Weights of a small transformer language model: 8 heads of 32 (1 for keys and values), 5911 steps.
Each number is 128 + 24 x the weight over the matrix's rms, rounded and kept within 0 to 255. Layers, rows and columns count from 0. Numbers have three digits each.

# layer 13 MLP up, 512x128, rms 0.163, rows 129-183, columns 0-127
153109117114102098156101189154136106175114114109150130064115121129151132113152141109128128133121121118115131158171098150088122149159131110118111134144147109121146121112106116141112117137128081130140103127069142122143125119170150126090134127117143122122094126117117137125123157125104099170163084142164101120144068097135129126057154131114131121124121116127091120140131111134128133132133
121102130123155129118125146130104085145091136132111106073118146143162118126118092153140143115133196145119109132122137120171140193088132161138121137125137144118163134108109155130150110085175154122140123178112148140189128160141136134168157120129142126140097141115127122117139111108096129131148136112155099147169129140117147091100129168095177095123132137164181110132145116119125152138087
188101116083156167132156127084120154132151152134162122093082114132129164128106146093143161104127070111100094180152115154184101138140113180128114188129171155162140094123135114161117148152122089126091138148134112083143132164070086137156140099148122093154117159132128092107126160138123113161133120130190149145132098141151164096194145125170170169113089143143123128158148120126132144189141
138126138102101149126106163120113084137151169101149111099143102154147116141084100085142145089126150119113100127098120123133096138108139158123110130193120124150087099163142125138116171128152145176131129092117153121131109121080101136104137119142186130166134137121142109150092144142145137192124098129184086142118136114134106134105130112140108135106084128123116124162147119113139101165132
096117112097114117140132124130126141146133107121126132093097122150158144124046123161140146120142155117113113128148088133169090129144146141139080124127117113138132106116118120135164129127132149135133163154115152106154141137143122123145132101111109138133116162132144129153103119123088109114157109137124126150148108129143137152136124173159148093095130107157146133143133151144146113126120
123090135134164127138130130121123149193176107098097133126101146151170090143110141109134168120126185134090164133170116088140146143168122155152082144162149126121120121157122123154150126142135119112175128138131094152141092103114124156092138145088123082123115091105118093085159121135107139133163117112182088136143092136122139108117123145140132123144104151131116130097103131136120120137110
172083080116135110129112139145085095126124107120190129146135091149108116126166149117135133115122097149116105096150139134107087129117135135085094114077134111147105104172140163133145107131174149103142179153143108085161134191075095092128130153136157121156114132138128134107159147147083136138160123087145142130145105127130136115088127144124112172142104136160115128097182126113116079122065
126123091037142121124165135156109107115134156127185147105098102137103140128095151145139147080139112134168082129099090112163158168095130157156152140139132156117099108141088115099144131123129145139088128142113129105117110142134119127122134142132127169144103152142171140147167121125148127128168126138107118135161141122117127098144114115129113129106078153116132137089126120111128099142155
166082090130130114135145090131083126117136137119170109146113133134150121104136127118124117147140116116108082078116161142133142110141133141117148182104108101118135125160135139106128127153106124119168140112126080157109144126112091095093090140134142157137119125139129136119153105126098125124149081090192124126128116102125125156145129146128164137102112164074124118131129144128128104110122
144096145099162122129138141133124118162092130138132132141114092195162103106170129078153144157130091111097155127116133120116127123171119107158132125122119111113144099106138145133166131160128125129086112128120140094116156151127137112146110123129134121118144150098079076104136139133111126131172107114137106151135122143164130106144144148158137146112134164153184104121157152110132091159125
085107087060110162135135152104110102166186129132146083092099169126095095121136137141138108106108088108120136111102112139159123095164116109164128135133121107175110057129093131161121105157121129178066068149140136128148094092104129141120163147155177117140154130122108092138130161094080139158128122143108092127113089138107124167158139129152150159110106154138087133138119084138167130110112
133096098105118150141130106111120154116069151150109112130132139138157124137121102101092126122132154125125146120187148179138183098105118170161133151192115111143125128132103105140158180142170117143158108210112092096145079159057127143118127111152145136150130128112124114100156128133109112101213163137109175099179116080119149144096094143142127156153124102089144121150112122131138134102137
144069107126111123154103164121137049158117155122165105130151114142166113125133148116122128105127154129127136101161120139133084139179134095132152144128148113146124134129123177095114167183128096141185149127102142169186094160122141141143118138156114084103117148122148098159150133157124135089149141143149137102165106100136141123153154097129133118101056159126129128132119141127165121115141
134143116121116122133127139125086117125124166110143115170155124145080152140132157096134142131136113137128101101111120146129130133133137149152125113163125140119099077102106142101154133165159108125118135116079155113153167067087110138148087136190098109158114125141136127139135114118138135132135123101167108118158127145085171088151090098114117152137120170079120127121152137116153109118116
119125147092106120137155106115130089143126109140124120103104098164144128149099158079130104100111110103085145182142093126153172125150123113136120203139121135125147100150164162140098113140154133146153142155121159140187083111137148106145189178127111122121121139110099131095117135127112136109146159089118132112143121084131139134109178163115117139130103150108109116179094150138130108097103
126128109091132091161068143127120121171147158107075141160095113130168108120153129135098114138134141163138161149141130114128117128112127118146113124160130103132134086141109162098124152146198100136141131142160121148168104137105139133110122095128145116156125118128118110135148166123105121123141148153149094101157101154163149130099137136161133125060104160125150114140118071112179114157130
106119094119153125143139120116120124104153160134117037108090167135122087105128174126118142108120164117118129115126108168082117085152099104137160140112150133174121138139114134192154103174107126094113068178178067122181103177135121094145128101089166142109176099124091091167149108122147141110149143066141175165174118101124153122177096176152127132073119114079140146084178115127149110102132
153090080106137092164129165134111130137122137124137129154085105124114102141131137155111111120138135151111135084139119147131164151146134179134089111133120095162102140162124158129152089157138092149117100114118112102087159175128115171129162121108115156168135104122131120120135134172124131206120154149156130136147106127148130104119150139165120151128114185096157134147173140131119160164144
094089120071118146177127172138150104146171096117091137070088096165138144135144141105080107112129152132103110144152082085174132124167129116150104165108172146110112136140167134161113119114082147112162083167132160161158153093173150142116073171113161087163131114118100134150111125147129125168102125117171134162160127106120156142082139115104152081134108115120113117140153116132126116107117
108123087172111110152125097101126114084095107180104104125100150117148094114108134098109207137120140106144176141172096143173173114136106196157158152145096150169143105144148146102170159112107110082129121130136120105150095107127150121100157177127096157129096104129157092102170138133121137113166169117200185149120130073134144089164111144099129112113114125096164129113148179128155122131174
124121133060174097168130094104132083123133126097100151119099180134140149131103110108065142150106099116093176136131100112139135086144141144102137130133136087138166138076152123133097138133166105127143142207110123097156146104106086128137117147071150129147103061118121120088168138145141117126124186103143100168132114112116138079101097151136169164140149094083139116183096098132135083135125
128124074125103129169164169115097161121136145119140120160121105116134136113086119081109113166142155148120109154150098107136162158165115148140080117128116117104104125163077107137141127167143131117117138153145091141114131144116100108111114152157123144141116115109165106144156107123128120131147147177135101157136105114162122103143127130090105142115085138105119116153169155125140143143092
127112111100127128141127133130136136127127119084143106130100139131119140136137130130125148108153108132133159118123102092094125124132143132161139146143144115116132103151081133116146150143130143166101108139104116131125130154159124116127109119105159083155124105125127131114124112136121118140149139115140152141127119115127125107091128134108095121147106111118148113133151136127125124119141
147152116113087088123138172097074146121120105135106122100113120127167074074105119117142176145130175126071110102114111107167176160117107170126124165133110149163119114103110129130121126161090155132173062155116105097146102121137096103125121102140169145152116118132145143163164127109133152135117118113148152166137163134140140159159155139147157136113103128060083127109135119047123140116156
117087107146097077131125165133108131141084121185173071119135151104140108131133115111133154158147119120119108145103095124137119150104125121183084139121152126142135130123074129127157142155138116131159136148118100112129135119110149108155094145138196115121136063107155130134133127160117103158154107069181139120190106120120132158115132141106155096115100149102140132137188151138123094152127
169124152122127151145151127111098094131146129164178120117098156162185103128084114101130143125103085098142158124136124117193112073061115142149127187109143144159107101134128129128154156168132118109140137126091085147155086147113115078125094116131122095111146110138135112135118141067139128156141157147086148128135126051102173111135144109140126181111128138141192157131149077130075127106164
117161108147178135134147117142098112091117133182118119145131140109167084112127111116153107157110113127132157118126125158105125130129120133121160118170126160142128044133147124123165138176105136169163098141124087148123106115088107094097158111115130138133113085144106157147137163105055145156108085159131110194155098112110131113144127135084115158089123077096145160156125114102159099193110
148147101149089135124130140077152102172129187114125125099103090144131113127077131125078125132107097058155095170121134109202178100145115188148160141123148123104112148091134102102161135172146043144148078133130110134156081109085138124111098123175183122141148143098118061142159169072101114151180145150150137110130117078126174144140180171114117174132107111054190160143134111138133145148168
141141103119144100119138146102111149099111172126119186074135161112125133112161160132062136134120149134108102137155116164173146150103120147107133134091124125139146101130133123136149142143083086149118151125109115138136124136143107143104107138113139073125097134129139098112164127141108137162169097055137118104172087119131119111084151155129190160094120112110138124103095133118140112122077
142095115123116117110110105156131132164146116157118090157130161162134109119164132112101140120132107145093129096127129143126171103108134115135133129118102086108138136113113136152135102122155122138109123136115133136118148125098109120141122131093142145124118114115155157128121116093132115159144100087151146122110112131143125148159114114137172154122103155112150113115146083127164093125121
104092069108115102142152151161129129161155123113162122117107150154111134139096153146128125119120138138168147096148144130112135155152124117127126128124121137107127143136118123166147132136093105140106111143127111075081160120117119129157131127143123118144131131131173111108108127129122120129118129161109181146139160107119159132107125131119136133089092128105154136129115127142128137138125
162110116177115112135103150149140128141160141150106142135142108165120146132150112114090091125126148112109113096146114087140112132146129156141155141147119115158155093136144101142118145102123121181090170147097103152120124122078114113125099153135128116141152116143153127131145149173140125134165130102146151123170112080140137096129135158099144171115112151096129124130146151135140153100105
094102106076093134157151156062134127129098093096127116133107176147130079097113136137124134122119090111111157196107128144163143151116113082139139118099139129165122100085113170177114102130100108120115107142146134120191099160110136147176108128114157107110166129098117121091099145149148123132121145077135097192129071060103127152121140185127144150096089120120179140127137123138117036167138
120131135108129120130143095102145124117104102140113135143126148151112131127067138118082088107122121153132105126129107158183188127186114118157082147147124116118119099081089121099145108142152125122143149107117126145162108104133084110114098161137122113125130137140128145110171134111134123136144122093132171148160085152100122130163146132124147166130137125120135138150139126129125101152125
131119132109103117157140104121107148175135104119160111153130152137115115115144126128083154152159139167135120140135127133103189131142139136137074127168141093129120163095102112142165068165143109126132158142099150130139148128103125114130127142113139115158128149112160143139098132090101108154130142101156145120144124120150131157086122125114178164112130123091156130116173154121141131150110
135133095112107070133163105141125108128102133140127105115127130144138115124126140138103137122115111153137168116111095134126128116135119137130128134142149126173172147134134132159153104154152131166096173147109157085096152137128123156116120163128099146144114114121122147148121146143118120154158106148119169110135118160121144131143170108118154126120132108139107118145112115132135119138159
166108111108087083124157145137074077189152152112109145125080128172173109129125107109128153131118126096129121119152126101121098114105137142127136129110110103101114081118094142142141144114094169116147107108124129130134095141119145105115079135159132105152093105121165096137115135149128121201169102113156060102175126100192132140163131124187130086115071096170124168161131113138113108071143
121172123128104117117118112136158095150101154142133129101053149144108135122082147173120123075115092133117110119146108125160115104122133141160104153126166102121145104108155099143160094124142117170146126129098171087151119098115123117127132114124136139143149137143116135133144156103103117159123135110109160158156142126137119141129149119133146122096110092171113154148151125130157157156088
157125125126146098157120131158122113106114142083143165126094127156100121121080140149125150153142122145110136089194124132066146143184125123129077140148167136139105163132093119129170102144159129103137150164129114072113120137129100118152155175111161123146124086155167115122114100124104120145167109110147131126141103130125105121110123154134133138139108127077144132116187151123116122134118
129102109082142074148117133168138114163127123116108151097132143140168111130118144133105090171107106145107141121163107121081139125147125129128139112153128102140139080161147148127140105102111096116150142130138128139108121086130146095084177140105147138131087124076135104157107166073111132135147139102151091126142091103127174081115131170103115162105127131143121106107115159137136120121085
149106119097109106140109135111107162114096131105135099155113127132125100113155143116104166101149142175102117141163123102121185119134137126141104140119137133107119107103143123151143100133094137149167141158123125141149097142118111132148087113126162140154113092130139102146124121113085109160125140102148128158159139133164156153127105116114149091099107116144142128115134166116155156109137
154103131121143120145097125142118128107152125100143124139101134134135095161141130102079107128098096135127118125143125134142136117180152143105137122124131094131178102131115174149159093129152084160111107138089121126109115132141130164148118132093142139177102116082176139093132177122134110157155169114128149097135094064121155119099116172102129165083131151113108145132137113154149116131093
101105111144163128159107139127134115170150117112126147140131148147128100119136166126112124159107143115077145121143121139123136104137127110154152151186129098126190125110095153170183069123105143141145160115107099155166100133158134109134124138140115117113101105075171134092117163096107125122130082151125169112133107114150153114127157145143148105105156153127131151130097085121100148136102
139166146070154113130084125144148126146110133109125131128098115170111113104132108107112134134129170118107133152118111113134124124143133129137130150137114091131112085150147110162124144126118101146099124182071123173089138128140107139125148133101146137134111142137112070084134166115086120163180089106119124141146136110149141138090113179103142139114131116136157127102094132128149101124091
151124035164146132160161170134166133129134121097131124073109094123131086106125171145103121103105145127105116139167129153143132094139138164150112152136143146136161080140128105109142077117135123136091104107076107128127147144127095142102120121154144092125140139091100137093137183099091123165177126158103106130144053125121155119120159146153120131107084116151145145109122122130155059139141
136116137134125141156121131133127122163180169166138140097120134142157122129115109110128121147107131150072128104163138081121123104148121155164153156110118121171131114101112126154108121166124132143117173111152099140119131123104117132108109142126144094159132135121140113122158161137129123127158147160120117118134133066139126106097150142089146152088128163097121123141104158146142109157114
149119076102157162131130146154117144162110117148119109140144139133103119103120159143125130120126081107084138079136145103124145150125128140162143165117129117114145135088133130140149121114182122124151123126114128104149198157130103137126133110118124129106108163093167129108126119092119125109112094124150116120183131088146146123123140160136192129105136133089125115138099102128148142166128
138078124144108096119133142161118136143115115115138101134133142154149124118085154119154126124139158150129147112122121101147132158134139117130119134119128122093135139144079131148170130103130113122108145138120139126114143143093086127117136102159153142121110107120171118101140118106089114139135125127139127148139133104128129120131142131137130124098106155135148129109115129113150111145168
132083092133166159134109146136109112131116170080096124097157136148118066112142115120158132092129144143128107100150127112106167114117139122135080133110119081126159144104137146115133154116179112147129140126122136145155125095106090151128140133106128114153109161115149086078142113134075119174159112089165121140126115108118109160110156100096137150087134158147150116073110127120115174159142
093097129116090111114145157146133118125112129113158115085140141154182103117118134111145107186127152130135125107105144143110099134135119146119141132137112148154159134136113136133135137120121148126136118109096120055147110135121120131121126103136134151148109154133133100109089153135108134134153088129134159113168112120138162096092150148163108153101143120126125116134141154122113114137102
130102128115137151133088174139106123162105149131121113112066117127124112117118148117130165112148145144128152111118093142155131117139129150127118114134098100128128139111105120133155124107151114124135111130150169110143111073079153181152101089128151140166120103077172110152127147103133117144115115143128136129172131127132161106100133145145158130125121149138118111086146113131116146163135
094148112141121110139127083133124124127139096104135116092158123107155113122135134110090084124114063159129133101144153121110154133139133122139164129126132155145158106077116111138119092165099058109150133134095103098140149148093097122134093091102185109149122166116134155135154150066124129142135136109199093133163086068123114121091142152101128147100118157143171129127119119122158104121160
151130104096175172143117103159100108138115167091100107104107132128116181112101125130142109174107138113136111166098125118158123153108109106117165149174127142124105081184108129129142154147116130124110122140111150105128119117077148093119139129137112179142183150147148153130161167108106145120190168136147105162195101124122151174101124121092144118133100136084113145160098164126183094172123
132127077135134129126114108140130127122116131115164094130088114107128107125115120115086120142129094110133150089160129099133131078146146133112155125137121082149138110145117131140127123125123141100123140124106122155124142109127130109112127147102142097123106131117113154094136157083113119131152126116129143119123097084141150070137134145154141140089126128134130152113126139135145139112169
133136070098101125116170107094119112099093143090107088072113128105131103136125148070137156108123114119154138103135134139139164150121115106175131162138111125193135094099083125148128103152118165157149051136151100116153153117140113095145097150120156115124143110159107127103194130063145139140179132120134091141090133087105139069115151133153067123096166149106131138172164129115160145109136
# layer 13 MLP down (transposed), 512x128, rms 0.121, rows 129-182, columns 0-127
090102154124124114075125113153093144107168117140132160144135122144117129149142121093164090103119164105125120163161157103145140101148166125083134118140148133145098113107123100149140147154144155117096154149149141104130131119103148125133147154099135131102112151102150105132129106128170110125086113098131134139138119133096106132115116162113105098130112120113162130117128148115108113154111
145100129138123094111091113104089143156104117145093119159111083179090109120119124112131155138067095096115118104109109143099158103108111133150104154135153165139119137143087117122139096115099136125113142124093124147108146106156089098122106120162101142144136129123108138157152149129121197123128150129133144134140171135118151121100100145152107090128125109160090120130125132133121141155121
105059135152141119145143115115158110100129109149082139090120058139152111144113056187126084138131115119147109134139140088118136114105121114163137180129118185066126091096146154168113152095153112127150136081130167167151117163129132122130146170179145109105072101160117169066130109153139091115150136126095104183115076131183137138087173095127174131129161141103149097117141148163112154117142
117085132142129117105114135121106124123099149153156166147114145120127116149129150121121096178115103153162108159149138146189103147144146092149189129077147115131145156164129141104106113168140088113180172161149115136151108107186167116113087157137148150162116138142093125127119136138145084077119151113134126152099117119166142118116132144124132116115096141107128147164163130146142119111158
133128138127131086089116132126128128113130113121158117138115137141115106143158108137113122116090149125090119117125154112127125126143106117136114126143119114138101110138129157118138134104141127109118123099127132113109136109085145148130128104145119139117156143145122139153130122145159150130098138139121146145125115121125127113113122102141120128124131107114164126119123127134132139151159
133120119165116145122141079116116112143141072095162142084157156124175144089128173137147142121092105117128135097112127124117153136131095086119140109186129159107160151132115088153133080098163135160159139144122147133125122125126108130139117126133153148096115132171116144134138151139156157157119134131102136149109078080135133122118138114115135137117108134113101126157139126086155148161108
106118148136156079091175131117158179153093122089078143106101158088187125138055111150111116145106132097094131128113145102141089133154107126125153146126133140095156111097134156123074153131115171118176101129136167134145083143195119145128126114140116115156170115172096114149088114155090156116100091093111109183138132137150094117153127112123131112123151055067095099122076091148098135100159
134116129132115107118073149168138170101097115125142091147167098115159122117174095105153123129089122107107134116135120082108081095184124126113117075125137133128133139160140125138153126126105143108143137127148112121146118169142139138134136099112142102092088174151151136140136144139113158104126087119128163114133123140104117172111146143136107169122114098145142143146133134087121085105138
131135149116147122118123137129141178111130149133110135141145100136096157171125107126138150133122132159111152158147158149125105154141129122098219132179121142168152120100132099125106131130105132105116125124131143099137126128112113145140112136118085128121155098097114139135075138133159160123101125138096136124114133127144116090143085120129153152140150094152102138106124154109151145111138
134134134175143096096122136131144190128133145100116139119099104089129133131089124126120122134106110140111140147155184148136132144133124124144149129136137100126177100180077127071120138136097144130159137109133116170162164088130076087121128144182118114147146137113135162126114144110092140138136163126102112145067134154132146133114104125137113103156089132159139107128156124154103160117126
148153188124161146108125117108117193121110112105121127124130104133122140076155105144122132137075089092160108195128177108088081116147139125068159113123124131142152123115054138143065123091142104142214131153084126103115078195149106104132163094131180087130120108151146158106148169179105174090089129123135136143145092110124138094103120149151162134133125104170139172159125099139163109148160
106167139074108108066155062114198146094150096143118086128116126112135099147149103120106180094169112147140107100113126086138137102150125096148094111111145110119127150127092129117142168158135118088085152122158098119103122099157137167102066106108109168154169191174172106125112091150119082178132110156103138127077165180166093104115118118154158135108083111154180134134097136116101088174135
159127138075161182124155147131094145097149143090112105099098140101135136141135153151165135110041087122102129144149145087062143128068099157117117124149153106089122131115117167127088132125161114194094121139106092125152137138137148082123105145148143148143165090120125166124151153125119135130085129149139137118166138167141125137150106120117143137110155116129132185141138121160113130129110
129105145126136114122133156144145166132166159141126150170123124143130102155145108177169161128114158116119113155117117114083124114117072140112127148149128163116114131147140125127149108093097140100116143129148161113107114156116137140111115110104153112101139133123121096126145131189137156165102168091102107129112113168120128129107143150163142138116123128148113107119126137122126121076127
098102152097119178089146107130160123123137114142141110129115137117119159108112140140166124131094137145117121159082179119155142206141077099146119125137142152094117155147104086147110201185150144098119133149124148111123124162113138093098146133148124141113130129164131142164078121121112167143096105085087126136116147122148146154155115135123134096101134138129128147116098097080140126100120
128095110101089106100165119131104129133124090114166145125143146163195144123138147118140113086077092088112144123097173144153103085112118114104114101124147162146147123180148120124129113104089145127138132081139139127106128163110139126120084149155103106112161126095109110126101128138119128164111109120142123116130120149140141132131120108111152129169115123156099162133146121172143172139091
141168150101108113135139088164157121118172102153128085190148151139136074123114077125137133128145079138152112128076153144114088121052188137138105110150104162137171118162134155111075142075145120122172140130083152150078118144118117119147176166140131150143115128136125140083084140156153093104133160136075094086085145138124108093074150132130129126142144107193154130193152095206090160154095
121120121086113120094160118111125116180108126145093159104125120150122114121138128124129150123064097098136106123122103112089131114095073037091144162123105116147108101105143094142121141107123145131158143121145176154125154089101093107092131139120105071111094153111121170132120152110130145153121143103120122119116121140174164123157136098147136108125105101101139121123110106120117153130096
131160114146121077118119126149148126154139097107169120127108194105127064182127116096125150122094110146097096086126087176140106086138119126080125130153187131126106120119135128116119088057140132140118135116161115129100087122101165071106127146153146170122159128127157083122141127114114125148135166102132129077080136125114116146097064124091120133127105177143165100136117130144129120099099
142082111159115100134090170128111184152154171135178140139134118086098155089137126156110160137124093096225084099183117169145105120138141140065146119098114091159147161126131160086071120035092133125160136088101144138154101099206103128097117143187125163106113155134137195140150150096129172141129147145113067125106133099141126180133125134118126139107159128130097155090127165133143151131130
116115094134110097103151149123097120157138165183145098143149150152163123113145107139111170108100122151132191151102118122117073097099123097128097101136143056144150145102132095132110144101113110161127124155114111125143110120083158115171112085134180144199110135098117116094112138133094177095119112065142115117163144082103080125142060117147083145146102125155100104135173142149146125133144
090114122136152132078100107145115172165156145169125130131133084121125165136154138102145130147108141122113124160173133114145119149142139097102171108126124091140171137127158118133122089137120145113101110101122157145113149164162108154100111095109123123115107145168087135101130136129180102141117098103116133086129099132162127146133108132130149124128143135149111138136110153127117125118149
134123148127140113100148087129118146161116131133118140144086116109154126133146109143135113134082115135116124144106130119112123108142114118114131115138132135120103134127146117154122106109127162131122141125135132107145132122112131127130138131129110143126131139134112134145127135144119161094121122121137130137116136139111111141135105132130129118128129134150103137134117103123115137117114
147158119137146130099167127143154062183159096178144106146101145117119167151155109175107120098128133124128145085115145102102093135162134133126077091106120127125155140194114089171131089061158140106107178120183114157124112098162166097124104120105170065097138147085127108073111142119138122097084115135141146110121064120158118126140078140153165142162131145171173174104122116188158141079115
109121134161166169092123164152106156132106096138139170150106086126109111137124141170122151102070192161138148151189156119104119073115097075106134126149117144141146156158143114130143103101133140085117149089119122131145159119125144140133130112153110085182123150151121123099107155157134175084126152106122102119116142159138097112129089185125134126159148112103112143132115114147091174102119
112160108144099123132160126106113188107164134135143091113093134088094131048136117128191112137150142148097079093170086141137128123082107126168160129168133141115118114139125089183117112121154131104121138141160123120150150141112100175156113156099138126140116039139182136194102112151094099155146099099148182146183101144144112112114077122107097094139126159116129103104135159124046126097106
090116085090185114102126156131184147129133140142123098186116172145137112144137121108140169103170139125142091095114103113086121134099179109125122067089133135173113110144122136128128098113085125152097081161155154125111131174143090140142139108100143102145112184136122147140163142126134067160151120121066096134123119242143126102103117106123086115111126056163109123121142125174115160164129
117081126112135080110089134131136145137115166097130154083157128089092136070137136125129173140105091122157073063107105136128116101104143113170076088144124105065146168172050087123132101116167142173091161148154107092121104113146135163094198139114068114121149122120128113177066124140122122160115111187114202150154150117189172119169095153155130153124067121101075156109107146103129104144139
109121133153145131106093131125159138128150129166129108155209106133108138137116163113162108139076118126140181112133125120130127080136150105159186098102137133139122100134134066140111079144145144117097155110143137118134122116112159133150111122125140111129120112144119127144098165151122147133139133115086112160107150122126166124136159171140122123114116154144119153116172145099121153166116
150123149133127119130131117136137110120108129134125138148106114111120138102124109147123130131098121120118117130108133105128099136146094144150150125156132149132107131121138160116158140110094137148089113125114138122114116124115120115129122098120092131094112121096123099158112162162127176114124129134110135123118108103123113119117125123080113120116118124150088119160119109125133118119126
104146128129119162072130152137133155114134107146126127086131129108112118127153154147132110102107130148132136160127106138113127146090106131105130159139125130127119132131115113136149137160109114150123137131152159170137107108113124161109137125148144144117125111157121114128136172120127156148115146130096101113118122167138140156099139114107130095130158107145096130118116115127147155131151
165126129148139127133127144118133169129162133138157146190140141093137152136135151115128180121070124136145139132124136116131090157162141141127141113137137096116119108147102130106133156133142124106127134126127142146106125159118141126104121136127094139138143143083137102138143145169125142118125119175146159109118128124128133095120125122146123129105097102121114172147099127173155107151145
110125160168150174184139123060127112115115103055143153090157144169093131104116153133154123098095174133140157184077174128150074100154073119098161138127133171139119146162142091169152092129068155122150079113127129137137103124104167094186143077115157166144137157090112140169071114086111191123096124129127109146147151136128093110153114171127168111104143069162172091113150115124107144142113
110146131113082090080141128140127160148122135163106099174102101112143167123141138140173105152130121130113130127121147113139094107122146152165124097149122148125096134139087122136096127109151127140160103128144167160114127157113125113110134109143130121112079126120127127129137132125174136106101142135127116123153168129154152134101109127121142155128133140178135119113112162134178155115145
128109100106137153119122120094109128137140135169135130150166115145103137121141160153152139115081152128115117122110120131125097129143077112152116157144156122150125125108137133092169143124130124142083111124136105151125143127165114161090139131093098121095103117121108137149139146135137191149092141145093149117108124134118119115147169116100138147133155138164113109148124130140139125095136
130114135102149147089110129100111144120144095105135122099135119151116135131135122088110136114077142134138120164130146127109112132128075111152146156116128115129124170136134120157138141146120135099145131124148116164127138109144152120138141164132113118106144146124138097162142145123152161118126135131134100123112132170138137118158138106110151098135118120138176128100130102120101139129127
070113148127136151151059130112188122162111145128139119176158078124123142134149164130075141138085132139135098098166102139109174162148133096129188146170109123115189152100165147104147104148145151175087138165136097145188093102181111107090146158145149148141085115127138143114121128106176102075141142113112090168196142150173107121118098095123126142151083123104100155190123127114117105147124
088109135096115134068143139126109146095149123129155106167146102119097142131132114167131123140121177113107116141159142110163112122131143139124119101144125078112161126131116110136114153147123125124116132085081128150120135135127110115081105099144147098086180139140124128135133134158129178085136111114131120131120129151150097103108123108118111125130189106099150133090110151136134100135132
077115117127153177093093130133141138128143138138169095151122140122139168164102112133135147105064146114133153121116160121154092138134090126156095103132134095088151138123176149124138157129153128123112119118128132165131138112152125151117117090122162129098101152082101149104137139143117153109100141116119149158168133070119136148146144108103132149150140154127107131135133139149141105136106
168115150158141099085144116158100130153102101124111174162192121100109085158116100150123149140110113143123176159127153127103119116158092096125138113128134138118120135128117105142138149113157142075075092160142113122129115185152093145129125161120114113103110099153139119114125121114134177129102094110149077115116140142119137165159129101099130131173085137147139150094124097090090140116147
108110160143135109115122138125131104153126114143135162147125125127118116149112138128134134116072144148070109112103127105137096124132125084111130100154106115117158152141128150132147143121140162143128164111147166167148124118142120106105169120151088100116154128182112139094156119103149142114065136133138176132108120137146105114147135124128111117147142119096128128116104121130113086130151
106104121155120113126157129135127122129120100127112139148145150128153108113154178146117133147051148146120143117115119124140108110133058081134135156126140118126080134126115100143157132117138103097129127136146074128175126180122117120145128174110082134115155121157119113146093091144127167099095111081150112108117143108111139123168107119158129127174108134080147131138135091099126155157166
162131110087128094094114133156099168153114130119121137107126133139165140160158127163098135114119133114133151159125166084116178096131147101144130131129129131091106103127125132109120138116138119096165111118127151158172132134098148141130135151096115137115115113135126143155145135137104110151127134161160111110131122159112152149114123148110137131142101116128110133145162105174129142148138
159138135163138101124151111105122192096094106137117150150135135115148126128130180141162098129056074098192134176130130146173122109140167114089136104106147083104119150142141098093139116134136149096130132143116143122165137160152133117091152074133126143173166176146138144134123141125131106092114143131136138141151155155145109122171093136105120124160143144149124128114179115157116123150148
097120158127170130095141145097162151127141162138120118084151127074144143136160157157161101115077148125169094114215103084161121181156095167159152123095112129151095137132151081134144139169146105128140184110173129142144122125113170171173158123167110127104150134132185158098118105109106167081110078112137131146103134173108098155124175146144149098163116116090153126133105133131134141152160
125128131163135173097166082128124162133144129107148107159134130112131173133142145104116151093076144121148133146145164135113089153137125123114119090090150082111147137125137092112120141119130123106138101151118162145122144149131144149157101125132112136118137144130129112120130136152130131081145118111131162114109158165133142119162111137123141126141111129172141154124122140145146143128168
153136110157168123118117118107118124128116147136138129110155116127152126091147139132151081145096101132129132147141159138129123086126078120099133119165111127152161157167131125146134121142111073107139121145126149117127108112137130127143133115130170123125093140095102125133113160145120179101103165115118094135110140136090138153109106155109136083135115161131147122095110124118143117132121
138131126112112127116126136143117145118109130150103151125114112098152110130148135153132135124090134141115144128123131125109141112084074143146117135128109138137145142111147131101129133128124114150127144119118121122156129129127118157127131110115109125121135157120118150159106136121106167125099133122124134113129114139119125129142103135149107120125132115154112139124134140106119132116160
139134135119147133110193133113119157128167134153140107146113155100120167115086139156159120106082135147144132152103109133131151163090082146138124160075157138154146155139089110128125151123109131138094111150092126145128130126165112130084091121103185159151154069107140115131163171099064180079115161119102130104169109104134147135151115161125109127103105114154117132121167131122093131129154
152122169158173128101107114138133157142105108126093137095080110132116152150126129159125129121105152119124129141169148117129155141132123118108111123130144097118104142114132116113119144138134119106119154144124131138100119122159128133116116165102096145119122117127128150134163124110191133134089131125154116115139141143105131128125113138126145103150134117137118122111119136135127134138158
135119140114118136091163129102159159162133120147120151089122116174164131111096129153149119140133136108143106122129142124103146100161106124112135133129144137140104120152103129101128128127156126116125147116140122140097147115162147142124141149125090144077136156103105127147106143153131101097108199103138137117108159138146114120116106136121165112085138085123135122154128141112102149138130
148130116138135162120140126106153107126145137160112115132097123153081098094146088143149126077110104117143192123160157142163105104114115213129184127147137078127104139082135132144140082134143066110096157091121101167127117110109116202146141149074107121101150084159118151173075128122152152090123132147088132121099174140133159117101133099180164118138093094081132106135078135126119115137131
117127129135147110121086142141179162121144142141098144146085116149158119133135150097060112121075107130156082113094120134119099154158160104159160101116135115061133104110144109172141112132152155142150087137133137126156135171079110138173162118066148115144157148148155094086129139133140109118074106079103084106141110150093169133143139111099133102048140119103115126117144116168152107122086
140124122123117127109147149129087157114128147098128132152157109124113124126133106147106145134043099131131117136118140163124100147122132152120134155143126138152138132118103157101113114135153101134128119139112160136135119143140096141126133142190088163117147105111122125162144146130111203107111096128124100112086140124093134142110077103130134128146087117121154134147135155130106151117111